python train.py --num_hidden_layers=16 --head_dim=32 --norm="rmsnorm" --norm_place="pre" --rope_fraction=1.0 --qk_norm=false --extras=["capped logits"] --init_std_qkv=0.0266 --learning_rate=0.00197 --beta2=0.98 --weight_decay=0.079 --lr_head=0.0181 --warmup_steps=238 --train_tokens=431500000 --dataset="wikipedia_en"
Each number is 128 + 24 x the weight over its row's rms, rounded and kept within 0 to 255. Layers, rows and columns count from 0. Numbers have three digits each. The size before them is the row's rms in percent of the matrix's.

# layer 11 MLP down (transposed), 448x160, rms 0.0967, rows 213-242, columns 0-159
098:156094154127170124157125101125140146107129156122111097109142130125126122146152139117159115190096182126137149121130140157137166105127153188140129107110136144153120122143163143147163103119085080181109112130137096115165142144110119138133112114139125141108086136135138103096127120134075091167112113100112163133148122169123157157166153124136159149125152131094098165099103113093145164103152150136151152147148111113195136110092130119113108108112138109129146151099166121131134123179141129
102:121132119126092110116112122145147151091129111109126105178123154132102119123160129099118113110118146130112133133102151139130132157155114124096115166150115154110163127116142123089120078154065113151129123112144144146194119101157119163165099154139151160179125162125138133147157157125069189088128137170131109117138151125111123128139116115156097137151165123133123101092128115123127126152148135102137154105119114147136164095120150171103115155118175123105134118082068157136166124141126089
103:115139153153153147149117110114122141111120120141136102129101078132160121120081144094140129141139106145098144147169165140177124159126152155136129127109102087053118153142127126138126121192095120129163156132112120130122109153119159153144172081160108155129124130118129155139059155112119159156126098166125138081117127114159118091136083103127149135133144132131187131089123150099157118139112107123142120151175097084149123109166132143150129138155136151143163152103140126129138125130120162
100:108121135120094145117165147159111124108103113120112177122087113148113110136090150130145099086142115070135139154155115102100157114157095114070135122189113134145113139134136153123120142178124141133137126106140116155148131136090164141118155128158112134143125144055086160136127112179107105109150152107119134162125185141090137111111089116093119130119110145162147096124148122119157160154132118110131140163124132135081135131137103180167086130155156146134087122142124119115125128106105131
107:107148110144127106100108156115119145148123134109164121133102103143103126062102169123080125154119157132105112184150141172162126100143128102105142119135109138105115087114112089099069125165132148090146158178135107125135132148148126096133117132099112120158077139130104100129165093152125114143137140101138126151115131137159120132124101124135133143140143141113106176122144136120085127150178149130114160112115090146144048111082109103145115119140128095102167145119090125148123114129142154
124:111084122115153114110119087131108149103121072132101128112156125130143115083108106134156164148110112132113113143135098204152126116148123180134140131106161166096100149091157115085136125102100121108132145134116095114126103119127122108102113124097142138138141115105103165125160118114101109140151150145119131121101132128142124116145121046130134126159103153121145187099122100165123133156120110156133150139113153110114196157116088101166126143146132152162141132137122074175129122146120136
104:147149161133145129161133116105144109172103123154104170162135089135120101134133106097140143162126127145105096152188135158099142136159118128113112124138116102111118166174156118157122120125163145134148114104126132139115141166091130125116147153135127092139158121090109149084171108120167167135139157094158145139163110114101136190114158179132135134168137158123126155140125122105110183108135115135146140115125111103146065144161104141106095151132109139138142100086122149087098110094115133
103:182124109119132129088148117138168124154111086085183116122113141123126135150139107098118106144142141149087118124123135126131137147148125105099152118159109164096122129134136069146100106102133155126094138162140164126154128171106118128126133139115098154149160119154068117119128159161132124156152114122100090117103152169125145150142138122134107143122129106091111109115139098175119156105142148127132176154140087118169125136120111084204156144134112160130147128159176142136116146179138149
105:119113106119148115151128164121154152138130172159107144107133125118088114120129149102137131138102138119104143115137124128153132120136122146155166090104166128106087170092113139105153094153157154151179086143124170141096132154064095152101140145152109104097122139174136132113120140169138099106156132112106148093093119137141145129137084120143127126096147143114163160124143135152131149105125131132131135079144114122129169124101097104172142129162170097107167110122100092161129127176076146
100:163143147124148126102155123128108123184122138071145107124150151107085146125127129112121140178116125130121142148129152103124098137132112146149131134145120117086159147157144150144149132123094108143120132135115141076141150144177112169121090128156161201156152120113083147126168132146147126102163161140154134157096112120106164118127130130113109118142098122134082066125125157108129163119106118143121090134118125113119165168122189153119150147064128100118116150095103131097096116133119124
109:189165141114127143153137121113125144104139103130088151139135142150143146136103127114117138119127079115143128159106129139085094126117164126118105121134200125131126130120131109100093080145111163081133111161108137146112097119083121121124132118146121136136123165086178134143141129137106115116123136097133161122114155151112137152143141071149087123163154137133134079106141130144112118131158161146140138114122149065082120108141162120135135097147145071170155148165111133141090144092166165
102:147118131125133149117120112135148125118155112114121127120107105131155131136125142113132113149135116102112128117144145100108159112145115118159102146106128138142110150152138151097127130132121182118119143098135110136135092135141141138135104163141170103140125107134082098152125179106120172105127130131143188087134120108156128168119145080173145162133110148104113079130152144175172122129155110117123087103186137154135211087107075130111119182097124121115137093127124136150162098159085152
103:102150139112113092147137138188143097174146164124161120141126173162124145102133103122097179109135116127133132076085140092109108135124139121152123132164119130153143153115112133180149107129091099137135151134142137142154127086193100097122136160134117142097196108141126106107109127135128119104182129155109141104137143155171074135109144161137158139102111107103144059151137125134098124109134105115093125092128129104107093147148128109140144163133121122129116133105110096116125140119122147
097:098124144113160156093125135077126128126115180106106147062166109134121091099151104130128129110129093131156122108094140211106151105120100128111132110138145138136136115147115112182143127101095113141112084137145110152145132130123165160143120095122143153139159100134137137161165135099117150094145132109138110131077170089140127117119134125109138141111128148106156100137115104122124121152131201078132092094166123134118188116147098139137169123125132160129134127138165112130137131145121153
104:147092079147125143091160098144052121132119116136134150161127099154095138138137140113108117155134114142115099142125155152114110154166124097124129057140156085144160126129138155122109130095122145118114170111171132078134142123119108146080149136124155105161118132159148130081134133118148155115133097086162133117131100117107122141112139120102117118094119135137119134154155128104158145061122124146109121117148081102181099079150109136130084156132119111118138114126161094146093152144126132
105:135155180131119112128129113092111151131150123103076146141131137139128156149162131116129144131109127094140150160149106146145135097081147116149141141121141146106160181100115144120058158124140105091129163120114069116117109123102137098127143149170145132149120138112107146134114115129148114121094117126146116149141121137137089110134129141129149160122150119091136233137122107130080142124146081125151131099125127078096128147174100186124113100148104120149140154137109104150114117114094117
097:144115127091141068171118146148124111114168144110144179145144124119146133106133121116121133130163150141110093142103138132140170143122129111136109107108061096118150162146153093188095108124130158118093101121182165143137138133144085127093137138080137130125134157109150158109127071115164103138139118143143132123107139110142167146134112146120128113131122112088131086130105136134126120141120130165180099104135126057115119094166141086150132174155119157120120113160130104120122107134113130
100:175128111097120099097150117132147102139174129128131134153135148152109166135110093124101127139150096111179153084122157156169110121181141126101148144153142119116131104093084130101123129119163110142143178147156117130145134092124096111149137176133173140112168126135142133142132103097127161089108109143131153150149134091123166158149100107117174131135149141104151120118138093161111118152149147123137090113126158169169106151073095093139146124120134100124117134086162116125113170152134131
099:166140131124143138124128157130117094157117162128158124134141121160107124124101120164140145138130142122124124111145138177111081156149117121150120126140122124104138120141125134131145098159124141160119135136117137122154117136143167116129123140132115118107096133107140140122128147143120119152106138113155143180119100143129134122147128136124110141143143135090114255154095140104124132134116127129133141114104112109131000112135127132097135124127108117109151150112115123117123146142110141
099:093132124104110120131125134109154132161156113107089141118128129138144119119102094116125137165101162122131100074131128131176144109114109165143105156118123161098137176087143109097123121159170147140139145100109126098126130124166096156161119130124132092082186094154162133154120176124150143135143098137159079140099168168152123130144061100156165133106148144095142176113130102135154106108120143136124119098150112139203155142147122120124118132128118103103134127131134126133144151127097123
102:128092150159113084123096126154100133139103123107172100130094132138104105092108098150123123151137160079147145154124138128131139120082111116139122112099145112153113086152152115100113117122138100128132127155127168134155140155138159106131165115120118109125080110135135134115121138131105094101152132132171132122139123135098118109165182089122097162107103146109092144107111127104112128147107152102081136158059131137143053097128164152157126155101088148158145150151148130111165163135135152
103:120089113168138124106136152075158153108175142095120131094168131120155124148114122131103129123174124135133140129099120155148126120134086124098149139127120097162166051082137104104133111114168149148146106163162120145129078167113114119138124128102136119120097087108160116124103132123116170096154120134141156107152142128124058141142142096168087120135092128093090152157103121144123104150095125092128109126170106142115126148122137106157092157106112131098146112138133142118158140132137147
098:121121138150131145122107108136145176144111137113090146129137084122119121103124124146123138121111128120142164110130132167130156164133098121121109149132146111104150137155149087151090165110147123147149149148094137148144130127130151135184145084135109150122115134093134130103077143095124154150064111167196131099115149136102149147129129107149174137122126127113149069119115138173122103124141119125080148117092137136093170144101095148130134079103106107107135112158145107107110098182146179
096:097143057101117126139119124105093103076102124112168152116140076124102127167131158160134119118116164109144095161142134120131117174119075100099131121127153164178131132161121129134123136151177121149124125120123111135107109147158125135118160103132123103082149110117149151170131125128078143101145147093103103098161167107129097144103134152110122121093134127157125161147152125146124137140116112095141069123138126136159064134106093093114127129143108145106111140095123131143150121143087102
095:136137124113091141148126143127154133122149138106110161137113103117175133103133099126087131157128140120115145080116114115133151107155144119107134116121133127089164121111128130168139142147080134149121124136146124136110113118125103168151152142119128135124117164111142140138157136111141150110105130112150127157161132143115104151126120130148122137124124105114118025140144143129135141091129123098131114125163127125144255106134135132100141117131130103123123119114085099152158116120102131
094:119131143116154141165150132098155099131093128107113133139137121074139112101121073090126119108123151151118135147140131156125106168103118141098126137088100138120143121116119155094168131128096136095159118087137104148115145163103105120167124108127115116119151162101147141162158127088176144191116106127113120123130108147094106119133147088098150112117120114117135196135075119097179167105126116080141152100147120135120117128121094091128087134133142157140119158103133142155090148172149139
103:109114104106106164108136127099148127096099133185113082130127115134168129140128153085066155143093112128136154123116100133151104141135120153123177084113086128107151091072132141110151134135106123128131123171150151145132146148103153090080176128139128057078139137151106173138099132142125113126149158159131135151097150133154133139088077099130146135106098154141153115147126151156130113096134159154126126150157112151141175127126134144125125143097132145149152141154125124128154115128136099
101:143136101116134163127129146108157165144127095110143100104107109150105111117137100162154108112139142154069103124125098070099135116106118214168114129150092149115152154128130138142155126125084135131129152117125095110102133145117133100142110094108144139130095101123134143117086126124169130124123154146179156118173106095137122087125103129132136117109108129125128112118167139100126139124132105146095111111137099108138172194124163078156134145105141186095099168132137109124141133144104142
110:114108123116086134152127110135136143133125117135137159089137140097104127123119092106114089112113113101123130162126143145132145131112186116123108103095135150108120129131117124118147117108105127128131123117163118138108103103128076109133135120131130168145141134183126163111103107117116135125123130108112146120097138108139124138129114059129124113097155124118112034136113117156143145151106098110148144103126117088147254119167115152149093118139164125127110129147128081168164139120118120
098:121128139123126138105152104162139132139149160121115133177134116157126116150172084131097096124117069092099141107112154108127152155142078163107137182109179146133138097124184081174126105123132144108126134138158104072117147111089148130152118123124128108140125152127142119093103106158137089116165137121111141131139151126173121079162164127140087135121129077079085132128128099150159132135156130109108129146135156136125144128112155116140120109111182106134101104124119113112164130110124114
# layer 11 MLP gate, 448x160, rms 0.0966, rows 214-242, columns 0-159
107:106135092149123151125154122114116122117128152112133101137135064104142157133137131172105106120114125160124164140117113149155091119103152147173145141100115127109150092119108144154153144120121127093137129164100103133150145130138065100135146128120147143174163113099131090154090104149135104082105153139153135117142079084156129135128137113105122133122087075133089143140119129153142158127153185152148128147128142138162070130141136112181170111115129111114121120098182135141140169091118129
096:146150122133159115134125152177107137144152126117160177112105151120122182137119148145103135106140197136107123151151131117153137144124126126150137155125102144081126144125088108107141135164107137140160114130121130128089134104124113086129115136127170135124122118133160137159108117104116147186093143143196142122098102108091112095141117129108128103145092161136133135109114133138153145109168113085132087103161080108165109099112150142115147177127149099135158097100128133089114076132139177
104:147111124138159147140158171086120145142126130114134159122143070130147097152113177145157120128139091124117138151155091134109148106158133118124088113154111115125137118115134136110123161124141145131096075151113117123145152163136139122104091136149117122142115122081113111142121080160121132100134157149113111101129148135115155183151145136147110150085115101144143192114140171110147103141170129114129082172125142164098093150120155142107140142069145125143119129146144101137122112101121209
110:152143106123110190161142122130131113131171105122108138147126125122113142187132107090172094069159129150138151070110122123128145153118138142112118168152130122174113156160114128165166164155120134121127127068110120125115115126153112162144105115144117094108169123146113167114086121152147156087129111150156133110137144089108094121128161140137147132146137088120177125121129146122123132114119125111148079124154101088131099122145147112094135134111104112142104063139158139087108149105107122
091:127151110119117149135134166109143117165136123102116111175132124144138115152162168132080090101140134135143152133132138093109142174100144090115153134145116118154151080131118107157134151148154154164109110111109143143132175136131128138140137127167157107134105159115131132147121133140142163112108090082144120126141104127100143139126135245121088127114147124151118097133159134110117119103110120080166126159127107164109111137138164147091166132148154135125097122119122188101120163127150117
110:095139115146143150136159119126105110115155114116062178072113118092090132149149101124140121132187126162127145105129093101143139127120161144126149132126132154088099103112121108118154137115156111058123154133117110142133165168145123141091099109121142096129119145143103149107127149106107152179077127134135166135102121093124109129171110119156171111090118107121157118107130127142130146082142125124093085151120129155115108097115151128092136162086150123123114115121139116116120165167173127
099:174112128152076154124180133106140131102136159142148123117070139075150128118144142133140147088145135131139159061145125144119139096115106110109098126125158108155106099165106133157142122132160127138108153137129132124135175111133145123094163155110147134115113087137085158129145140149171179171166165113130163137120113094141134128147105152135123152083152119118084157115125163140082150129123088098146138096167106120105090116164128112135107121140123134108108098126156159117152106145137136
101:129136143107159158163130125089104119118108153121138125129058133113165134127126100120147103135165126160138161135137159131103136160095171135120110101137133159134137078164124142142113126108163096154130095121139075141130139134172110127106151109132144112139151153127108126148149103090158140127098142131132150108110094137077103105113151107098105134125161070126100197140125086145109143137129096107107140157096111083160103122116153159098102124114107137151113124139177082141173128119131104
100:074146131120127083151130134136107111131166138144107130130081143120142140158173112185156156086108118160132149118110095100152126134123130141122152166084087130146100116107124126121091122111162142116131152112099093124088157154116096136142155143099142148159137145113096148147108094129128173154087131140098099155109152127105140102122170128110112160094112141151168124171123130101167100132104183123097107132125086105077121124129160129121141140127155121167130127115151096078111130152121119
104:139150166151096145110154136146093138073187148152098145104083129144175143097149132111123158082146094150122187157099118118123098132079130116115105141098149161171173142136136129152151090112117099113103102168140144133119150082121113122137128152147156140093114146152092124130168084124137119159153126177146126125143098136095117096111101162117153173136144103132126135131132124108152147118109153115145091122131125114142115096118139145110135095134148123106087105087137157117121107148140148
095:150149134124162134098140137132090127168099122176136146077145083110122149113130153080149110169127070129132111115127112101104134155170141111077096130158132102110144142145099120119124098121060105148108120104129112092093159123111122106125100120150144082120146141141114141127117125101108134102097114181140081117157141122158101111131113151123123093106151118137174103150133124127121146113131114124137061156173153128126102113121134160110160131122127083114193141138124141139105125113137112
103:113128088129146165119122124123098099094119156123116112107098134112135139155118150137109087131129106113109145109111125091130149149128125173086091126116148113073149117148110130125138130149170098085141161122131145107140146136140167118110106075132154102144144132103116159121152109138114147140090133131106104133091094135093122172091136154124140150168137144145140134177139116128153128150156095109135079141117106183110095082135140179087093096099130128150163115131148177087166137126134094
096:159115118122144097105134166145155136160106128113106121130133149100168146137122160085127092158124142143118123137109128166160128139157147126122157087115123108112162115115154159108135123138118162161120158143097068090115177089162112119131139164146145173091126112072127108119104129112129145150070099142163157119160141166115152183148115158157095146142110099131143129093151151102141159152126151160149121131130116168113110168108128100170119141125104151136134144182100119120116146125130141
102:132136150125129155050153091114125164152136099120103141122104122139141107137149132101109153074095117122140132135149138137135132126110107116129125142138094149131100102139126134089140144106164105140143120161149101135076189115125112102159124141117123153172135101086196121131107128104146161123088154135162106107147101165060146128128159147120111084108138121139103132134132133129110130159176161126136124109105132153102106122152172134085145144137087137168123121076117117097124135156130110
103:127172135114156113163176126183101174104170132108119140074153138143117071122122105102141131117142169130154142111092087145112126105128131103142131109126105108124109128154111113132125106125157114120102137147098098106134127131168138093123115128174123135140151138114128153125139165149085166093150118131121108145089118121139135114161133163126144125114137113135077129154109095140067138075152115131123127131131135134092089084172114168129138182130159149159147085120128130082116120136152105
095:137148142175114097121106181112183084079126127091080150135121110135127096095143135127096115126107111130145104094085119150145133160094148118146142139111147117110148142100125135161147125141149126122116106165115105166132142120070136066136150081111139150149103138120139110103154153137146167090170139141123149116106132088144117100136095091115116153134137106143173155110105133132118096073151154124150092135116114114091129129069129128125111144124115152167151121130114132152120097150156114
100:164172123139152120130154141114119118128139085156143141140143143140157157103144110103094132118178129118159144168090103144117121119187132161097138160169110122122122100118106103125133106165153106139129098168145105129155179106118133120135154181120200132103141100112149156111136132139122114142137166139127137097150141105109147159124112124118125065129095123121189126122127093119130125107115162074129115122149132152204108127160155144150128160107145130131105106110137111113125165113129132
098:127131088139137110119114115129172100129105101181144142136108166101151083103119163161181139102114161111134153113115159109158118183138144132147120131124120106127117131136157133170152122151157127170129113161133164153142102140117115122112118106113132108171139135114127159117116170123140101122092103144165134110113089122139148166143104161160111144140155135147143138184159118112184125134133097122169141171126106133092101126100088152137141110116125128118143092137190125132141093131191118
098:170154101105137142134102144148129108078120162121096160106092130115147137137136116148105113094145146142145140134130152150111122130092119140165141140148114136153116069093096136118184119107096145170110124129126088159140124103129157117110101123127160166145126118118149143154145121096136118154149178138122169100142079107133152114139091112130144131116150072139140183128095090077132155097150086128140110136119096115074115118132175173102102129136162115129123091128122098111117107102128130
110:112106135155148110136155167172106119165140124136131105094108097128118168147142098163097077101134166088140132130121169133115111089145109116152139122179132137148094116163105152092150149135125143126119099163128155097113135138114118127130124136101103117120117184133144117092132150093140096086103132139143111105135101106113098141155158139145128157111113106143082152148095175118136157120139127073125101140104103163090068106116169140136100156127099144126160138128134151146127180120153111
104:124138169155171118144111164094113157098142138114130154112096121115102089112106127157133107127165095143162092098103103120093137140121125122194125140094133092096136096117164152135138161115127139100125134151125121127110160100164179137141160138131142156167122119103127133170133116152119191139127131091117133116125142114145111124155127139111130123118151118099168138163117136141143182117108112123130148090177106146123095108117181100070156147120120142134106173127135148086118119166145095
100:135143127098120101135140129057118106116145143138139093151136138127178119152133107091124129114172126128123125094146108099107190146118126103121155125144145120149142142162085175108146157099115139119102124117144083107118159122144116117129128132151185101144098147121113109099115073144129148141140106133152128122176085125144121084131128125135135136138120152149142125131089157098115127059071132100154117112128141106126124148129157085096143118165119146163140089131142181104130170116161101
094:119144109157134127140147124126114116131109140132121134121089117091098068100118096111141120153105165117131121174112133126110108189133124113125134125068158143192143106143147069117120125109138176150145169117129099165088135132177125143125141154131147149096133126123115133173131129165078160149129134128118115132093146075140157132169153152111146090145116119156127141154100107152095119087133101137162132130102119123126113125105080125123095142138143182158119123113157133132155166145097129
096:126119124164145140109137108125152107108114133168133120128124114079146117185091127166164108127173163144109130119071123108103135124112133073096133114121131157132120080151109124139126134127101128124151142096086156113085161138109166141121120103142094152118130097140122102123116135122076124137150102167116111131128113139127115097136135146100169150056153098169117104101151067115146136138120137133104064136147117142120134112140173146114149127139091120139078150110126078122132150122120127
090:144132143139148128132123111135145105144106101118123131134136119136152084099132129149127186140112118134132160105133099143108136113127130163138168140115126161134130112128146128137154132167095123149111069168128131156105127109121090134174161131128077122161094135101106164172104122175123140141129117086127127092161154116112108126145159147162120159140104189112155132144140105161115147149097128119129130170118138179143140134130150136095120098107175103131156164119069093101147071121175103
105:143146156151120125129126105090114159192126128087098106098144110113128151086162124136115177139134163138083139168102145134111116115094137181096151157150110146114132090133144103150128168131144100159100047098123116190143114113110102135120150138104142142149118127148112109109105138118125096112113098122161097107157166106118136137126114148146135128139115121103117138185143120139114109127177124122160151131149121140115105115128120184079126132118159143129125079151127141134124106123176119
101:090142122139143146107174111148168084116166123127116139123127091146157107128156117141079150095109129141154120176091126115133174159121151157092096125170105132143169119118135124105139136106138147131124095099160142110182109138135119123109123142159191099147156116142141163140153131121132160137109112152107129090096146154133131107094131148043138097113139140108134122165137114105162105124138147132161142117154152132138105148136126119119125112118160121188168129103138125114103122087091150
097:137193133122150126089112137131085129129140156150106129121098116135123129104138196124085174162119128160112144118089121113120071143151104131116117145139139128136129115128135161153139145153133144128100139144120171135141117153142149164132164143135120105133130158096108117132137146112139120106126123117163107122124074147121155109152172199126111166117072142112140121123127123081109097095142132109122101120147116170068129100145096152125104135092144109127137117076081143098099111162150141
098:096155122141128129133098129133136134113087134161143140140146171122128105085161132122115152147125116127129138129151106161092111136122127125081133194124142136141099142161128121152145134173139161178135127128138127155136105137129115173125132102117156129127060165110086159172139121155150072126098128140092182138115135119144149106140118120139071117148101148123139163132159124131133137102148093133151104143170133122143083113133110170164091124104113133140108086112093108134110157097175094
# layer 11 MLP up, 448x160, rms 0.0977, rows 214-242, columns 0-159
103:137151095095098101121124136146091119155124086149132149096109132169105134128137121123122067122149129123144154097079145142161145166169156152128145112111077130137098148131110145130128138118135180119163102141100116162140122189141107093144164160150147133134143109138127083124129121147100130186144175113108116141142132151138137157161116103129129100134134151106163136139103092098134135151094170136118150141131118154116123134119157147126171089123078108123159148154095079107124175126105133
101:131201153171092129138176098147114124123084105143151121104137120115125136119122123104145122152129143151147200139113117134129143142081147127073087157139130117123148135111108114117159135146152176125157156159151120119116126128132085129139141141062145154115185147134140101135175172094142149137119113109118145102113143167128137109163150148170146113134129112112168133147155133141111188132145116129115169097116142145138112132122129155133120113118113125134124159094115165103164140163089126
101:151136170116110141121136164175113119157162156125154072091122077087131131095126114128113123108155107118169122123129136133141168112075112186156110140133136163117163125104152109123108137112095147120153146119146075137130094122144146157122086137114178148085089152128095116119183089135158167095135137158129113105159105146117116117145132131116155159128154119124140133126120130148088161104073096124113093078119144143108134130137130103157133116110125113090148140123125142089130129141123114
103:118124154113101148105143103133164098105135114117091116111125132130192113129131116140142118127114148165128128140146144130140157125112120119121116103169119156147153126125127110137063102082147157121125104107122234124093133107138117124113163099167176122157138087112155135145116135143146142136103127165150072154126141109127123130115119096128138103122110172110167118158139110117176125130147146122179142141117116129134145138145095109110170085075109137125124128109177107145148161135105104
133:114133112122105150122122154085117136108144117127153105167143153134135141146142164129107127159144107130146148104121147017117156130096097132118122130115124087130126115152150116128131136105153119081113115102099146133095138147140139144123104117131139107110125148117138110162105118122106115130128114109106101142106128144146103108156143202160118094158160118139105022148134138118128132104125116086144154160105133110184160117117117092106155133127157090148109146124124140117121172112127108
102:111070104156121149127183094155144118116140153149124105121090116144175159152109132140168145150091112125100190109063151149139106089143103140124126143103106112137119132153124131154083105156140096114130116133110143125124139149147169106150145140096120152148142079126156118122121138109086130097150114128122130150117082152122126153106127168157129144124155143124083135135139105139128140159088174140124167131114095132107105135140124162106144104127102107098139094138097146139147183160084138
103:137121126107106103086117150159148152073166183130069152105109103159151127140109134146118154131132081146145113143122116108146139139113105137111101133155099151142097143141121125143134112138168152110127117160140169150104167132137126132112115141081137143134131141124103134130103146143131154167164154161110090082129128105118201092161138155171141131089089139131107138091092089151172099143118124179068130154106111091123131144142145092136129126124125137149133098104116132132132140108131109
103:113096102150112117134105108123111148160132137135118187167111141102146152160119118133152166148103083107099113162188118117096106142146134175175115128144133101151110146136121119145150137133157119128143109125140100137146144142140123115153098136160121115120132129140145170155141139097140122097130162135111148120156063144152130168151129099100135068144157129147103129129182147151138135122115135156106151147095133139089122146095105120119119151127173135089176129152123128159109072187156151
098:173106114119152150145095134139127132107137147126126139149169144146135121163130123142095087078153083129111143093166098114096136104051114133157151149163100122131115145114094098132157129125159157104176113166146107128162126108132128116166095131110144077163119099119110136099066106121131142098141129129119110124105132125093114150099141111102129129136147113106141126127126099132185123120131145149137146096142150133189145129120114149124160066133118150153123119108188107122099125117110149
112:151134134099098106123207156140106127123108112101124140175124140141143124142116108066113132141131123141143114178122124131122132100116151124097109161135126128097145101103146095175089117169127160129080095153086123115124135149085118118150149105121118144143101116118129137186085093144098115136104132159094152133122122186139155105111154146096094159173180138165129123089120126132178114083114113168127112105116106125131137111147145131124126124140121141170129106106134132112122146116148165
101:139137105086160122152118185128117082063155165138132105105095098129138111174150124109154138131148111146136120129127156117114101131102126106071089114140100099126126143152118145113113122097132156117069154147121133126134162141106093096139106093112136103126076141117101116120102095089109114167107096124157103139113165107134108111136091128148090123112125077117162130122129124102168136095105107110132113115146113147135113128103144091066132177163158118134158112119126093146118124130119129
102:101103076116143144120132183140125093127142142142120152098120123154145109153099102134130150112109104081103116110115104137119075095142110110138136121139114105126122169125086180121106162157114125168117108099110132091100119160092093119140126135114132162141130122111118195151125081156137137147096118190099128131125114131146161134122110111144135113144095170092093137111083102142141084128126167129137165116144189106122132127118143118137133098136133081112139105163115127130160091156118139
096:098133159107141121097124103123097108145117052174165129158128163115093096148101115110119083119149111138086151133149138152165091145101143123128141140119116104140154131092137160106141109129115100140143107106122089087141156100133143131154120163120092121095114130127149159147174171156118152132112119171151141116120097173147136081155112151136148118159114121136110097111150150101141112108102132160167153103123139182119135146086098105163127115112097164107113126154109166136141159135129120
108:168125116108094148105105133150111146097106174101136134096154131136177106095112141122162127125156130157138132132156094118145115100157087125134132126134134120110178120076116151174111100112157147169148122072104139109125140129114089126125142156111117082088131140136111170135146117125116135155183129139147152086127170124102117103121123135101128139135096135170171119111119166130138116146101102124138130121140136110115139149047118124162130162106112167115151132104131172108140133097073133
104:138144094079118138131142107123119150147107131123139122134101147108153122099102128130167117129118107119139119118156108136160102135086151126133166156149115113175151132093142128166148123132140097139063155113141097159129153111152133154120137147104140133111126081144142150139139111124122085129154142095080127126135147149106093141104147123058115104073094109147117125105161161129181117119157158145146151109100111142110109184093116106127159119145146153162062072093134115128121143119131143
097:145104130172169106106142131156140160116121166152138153153118123141152139159167151113121120090129118137137120144121163141106135107130142152152155106120116135101128083156131160076139123090155176084114129144123146170168141150133059094119145110142132130140168092084120146146136095151130132113124117112115115130143172158122146142089105141127109112151128147127093146128051146101138143181102133106107172141115109118113104101113125114133110142127163105095107171134159106117115130142128079
102:144118112114158143129134121121176123105143153107095099159086141170119178125094117129152133088146149189140104136138104157150114139117129107135143111112117118144158081143161131102133114103132115156120107158159108123090108053127173089110082131115098159113109137103126138143095117097130158133159123145121151175109164137141152159122141127127142098107138147123122152114125144160091135150124158133128124104119122073148131172134137157143120147084141176144150135156144127119113141159167175
098:085122145129101160125155106140131113120082100133120081138151120109115138170145123119193118166114165124127129165145137141152107127146098134093106098135119135184138158106111129101129136133096145120115123147145125143102114116133152131138111195151140150105158114149098133137143125130118145114106150118126161171132139164110149144120066090131130140111125130165115127118178183131123130145124136145101170126129155158152118119068145111114176128125092105137074126102138149088147133184128100
096:104148091095141062127102115152155114115163126142140170097140110150132128129099124128137158109123124181130096106175129138151119127087101166168096102108126141067129120101114123129128110092101117135126118113135141082134109117103123141161059120151128127135144122168167141098151167156134117177179141125081134124136129087152140147113119093157121093119118127110127135173111127139123148112123108113111126084143131130156166111096158132120117155131153128101150153136158124137147135160093170
101:158146097184133154133129122149156112142138150110125144098156146085086139110129115126079144130129126113110166152120154129113195139104141133176129123152183111138090116132081159144155118102132118117101126134128089135143146181118166116121092095140145126114115128108143126104135138099129122108123185166107154123126125125175106116133129165131131127147143112150126130114078109130115130155134103132162161136186162120131132141163072180150118124124128103088125132125145172150115115167166121
104:122098121153121149160109102171162092134115123160173137123122155130124119120140136108119098162116106139100126157108151094163168129139119162109107098140135121090122132109152108119171092180130151071178139128118153166117145174169121119089108136114147143144137125096122163110118133108131139131156113119110070143147113116153116118161143154105134117115172063116110113129108125135112147119125114165179084152119176107117135124165108154089095137108130142147138106171105162144122147120131124
096:105137126136104084145110120131135123101124146097124111155123126153106135108134133150151112077126122132145160110112106122114120110114098150137123127085153081123159131176118115061144152108102082123153182123137142113154109170120095106101159165140170148122087106126096168132147130117145095104145083099094147102143105113127143112104144115088105169129104122129177123111135107104155131114092109139128141125126119160136128119122119117144148136093098124113164193178138163116108132100092168
097:131136125097110083151090145114124107130135122162137138126085074131121138164142125162165147149140067158142123154145112120125136190165145117105143144078130148106136180149109142155159130145115101119128149130173150126119150131143154111136119109113183078177145164130097131154118130121169130153133142106149137132151129135117149102142109145092140141085153070163146136121170146118120137166136178105126126130131113082124132103159139133145140131109111136090148125122139147099107086152150160
093:128118101133134140082104134101088093099133118146134115150115129168140129118168152127131147106098154142142137128128122126103114092137134129094098128137102130148108104202116080109148110132121124103137113128070122144158140156164094115140107105145137093125148128121120165115117100170099156146117136213157116114105135096100108119142117137111098093068132135179137141130104071095111112116095133130115143151108124129115115088119167070113159120131116134134136114133152130089110106160139116
094:160125087161174098145138096160081145137135133161162129096158134133126115105105153195105115135146130105157112135116130134141156101139090079151143135125149148147118094124118097111153152115107097149144140167102104136131099137154099129089113093120140157117129118130114140117165139123129130086136186150141117115138119077153150123131133132166185122083151120160104146146098152147089135113114132099100081067129139125144110122133097166154137091118142117117144122153108133138127075112118129
104:150137149093148102134083096160105135149157125159129097092123155116155105118104149110151127098169197128110157111106108128126078110129149094108139101154158147092122086088148129099089153190124132113145116097108148110146120138159154112104054133130152111158144085121155124147138120126092134139129097150154111111124171140129143165135114097092135153150120150137146142138128146120163136119137118095160128114122149145071120116118125112118152081123115161108100112118123147092151141120140136
100:117143127129103155160087089131153107103138131115121137154133201120134146119128153130127106163140124163112136120113128140154090157117095115131133109124148151103119128166081110114127124161177156068129152133131128114099126165175131153085132161109132116145112146147124145144139177132107143128130161096094120125128126166171124135138101148114123122144118159133107101111094135164124156164132181109144182122134123148164106082112131102067148126125150123132147159129182164155163128143106133
109:156124138142166129143156134124152113118155151122199068135110134139144106164133125123110140103145201123128137151124093117120109141153102083110150108186121131112131113134128121133137127134150131146100132130114124144123137135128142176123134148129121102113112203103139106133108140100159052124118147145135130117150144158142124063125191185102121138158103142109124094122162119099159124107162142126109121138129116121132126116099119134081157129110119151138115160112150138102097136169128091
097:082112126123084143141132122109120106100111166133137102114123118135150086114182165173135101112175144159136139090125129115133115137165144103106127104136128093086110089144134102129126139153148078152105080145093101136106144157124154106126147134124112109122101162098152121044119163104111159168122085109114156143143172138118103148146147129117112129142154132118129130101130142125132104140110097140114103160151126103119118132180101139113159075138142127110195108129108133139153136124145135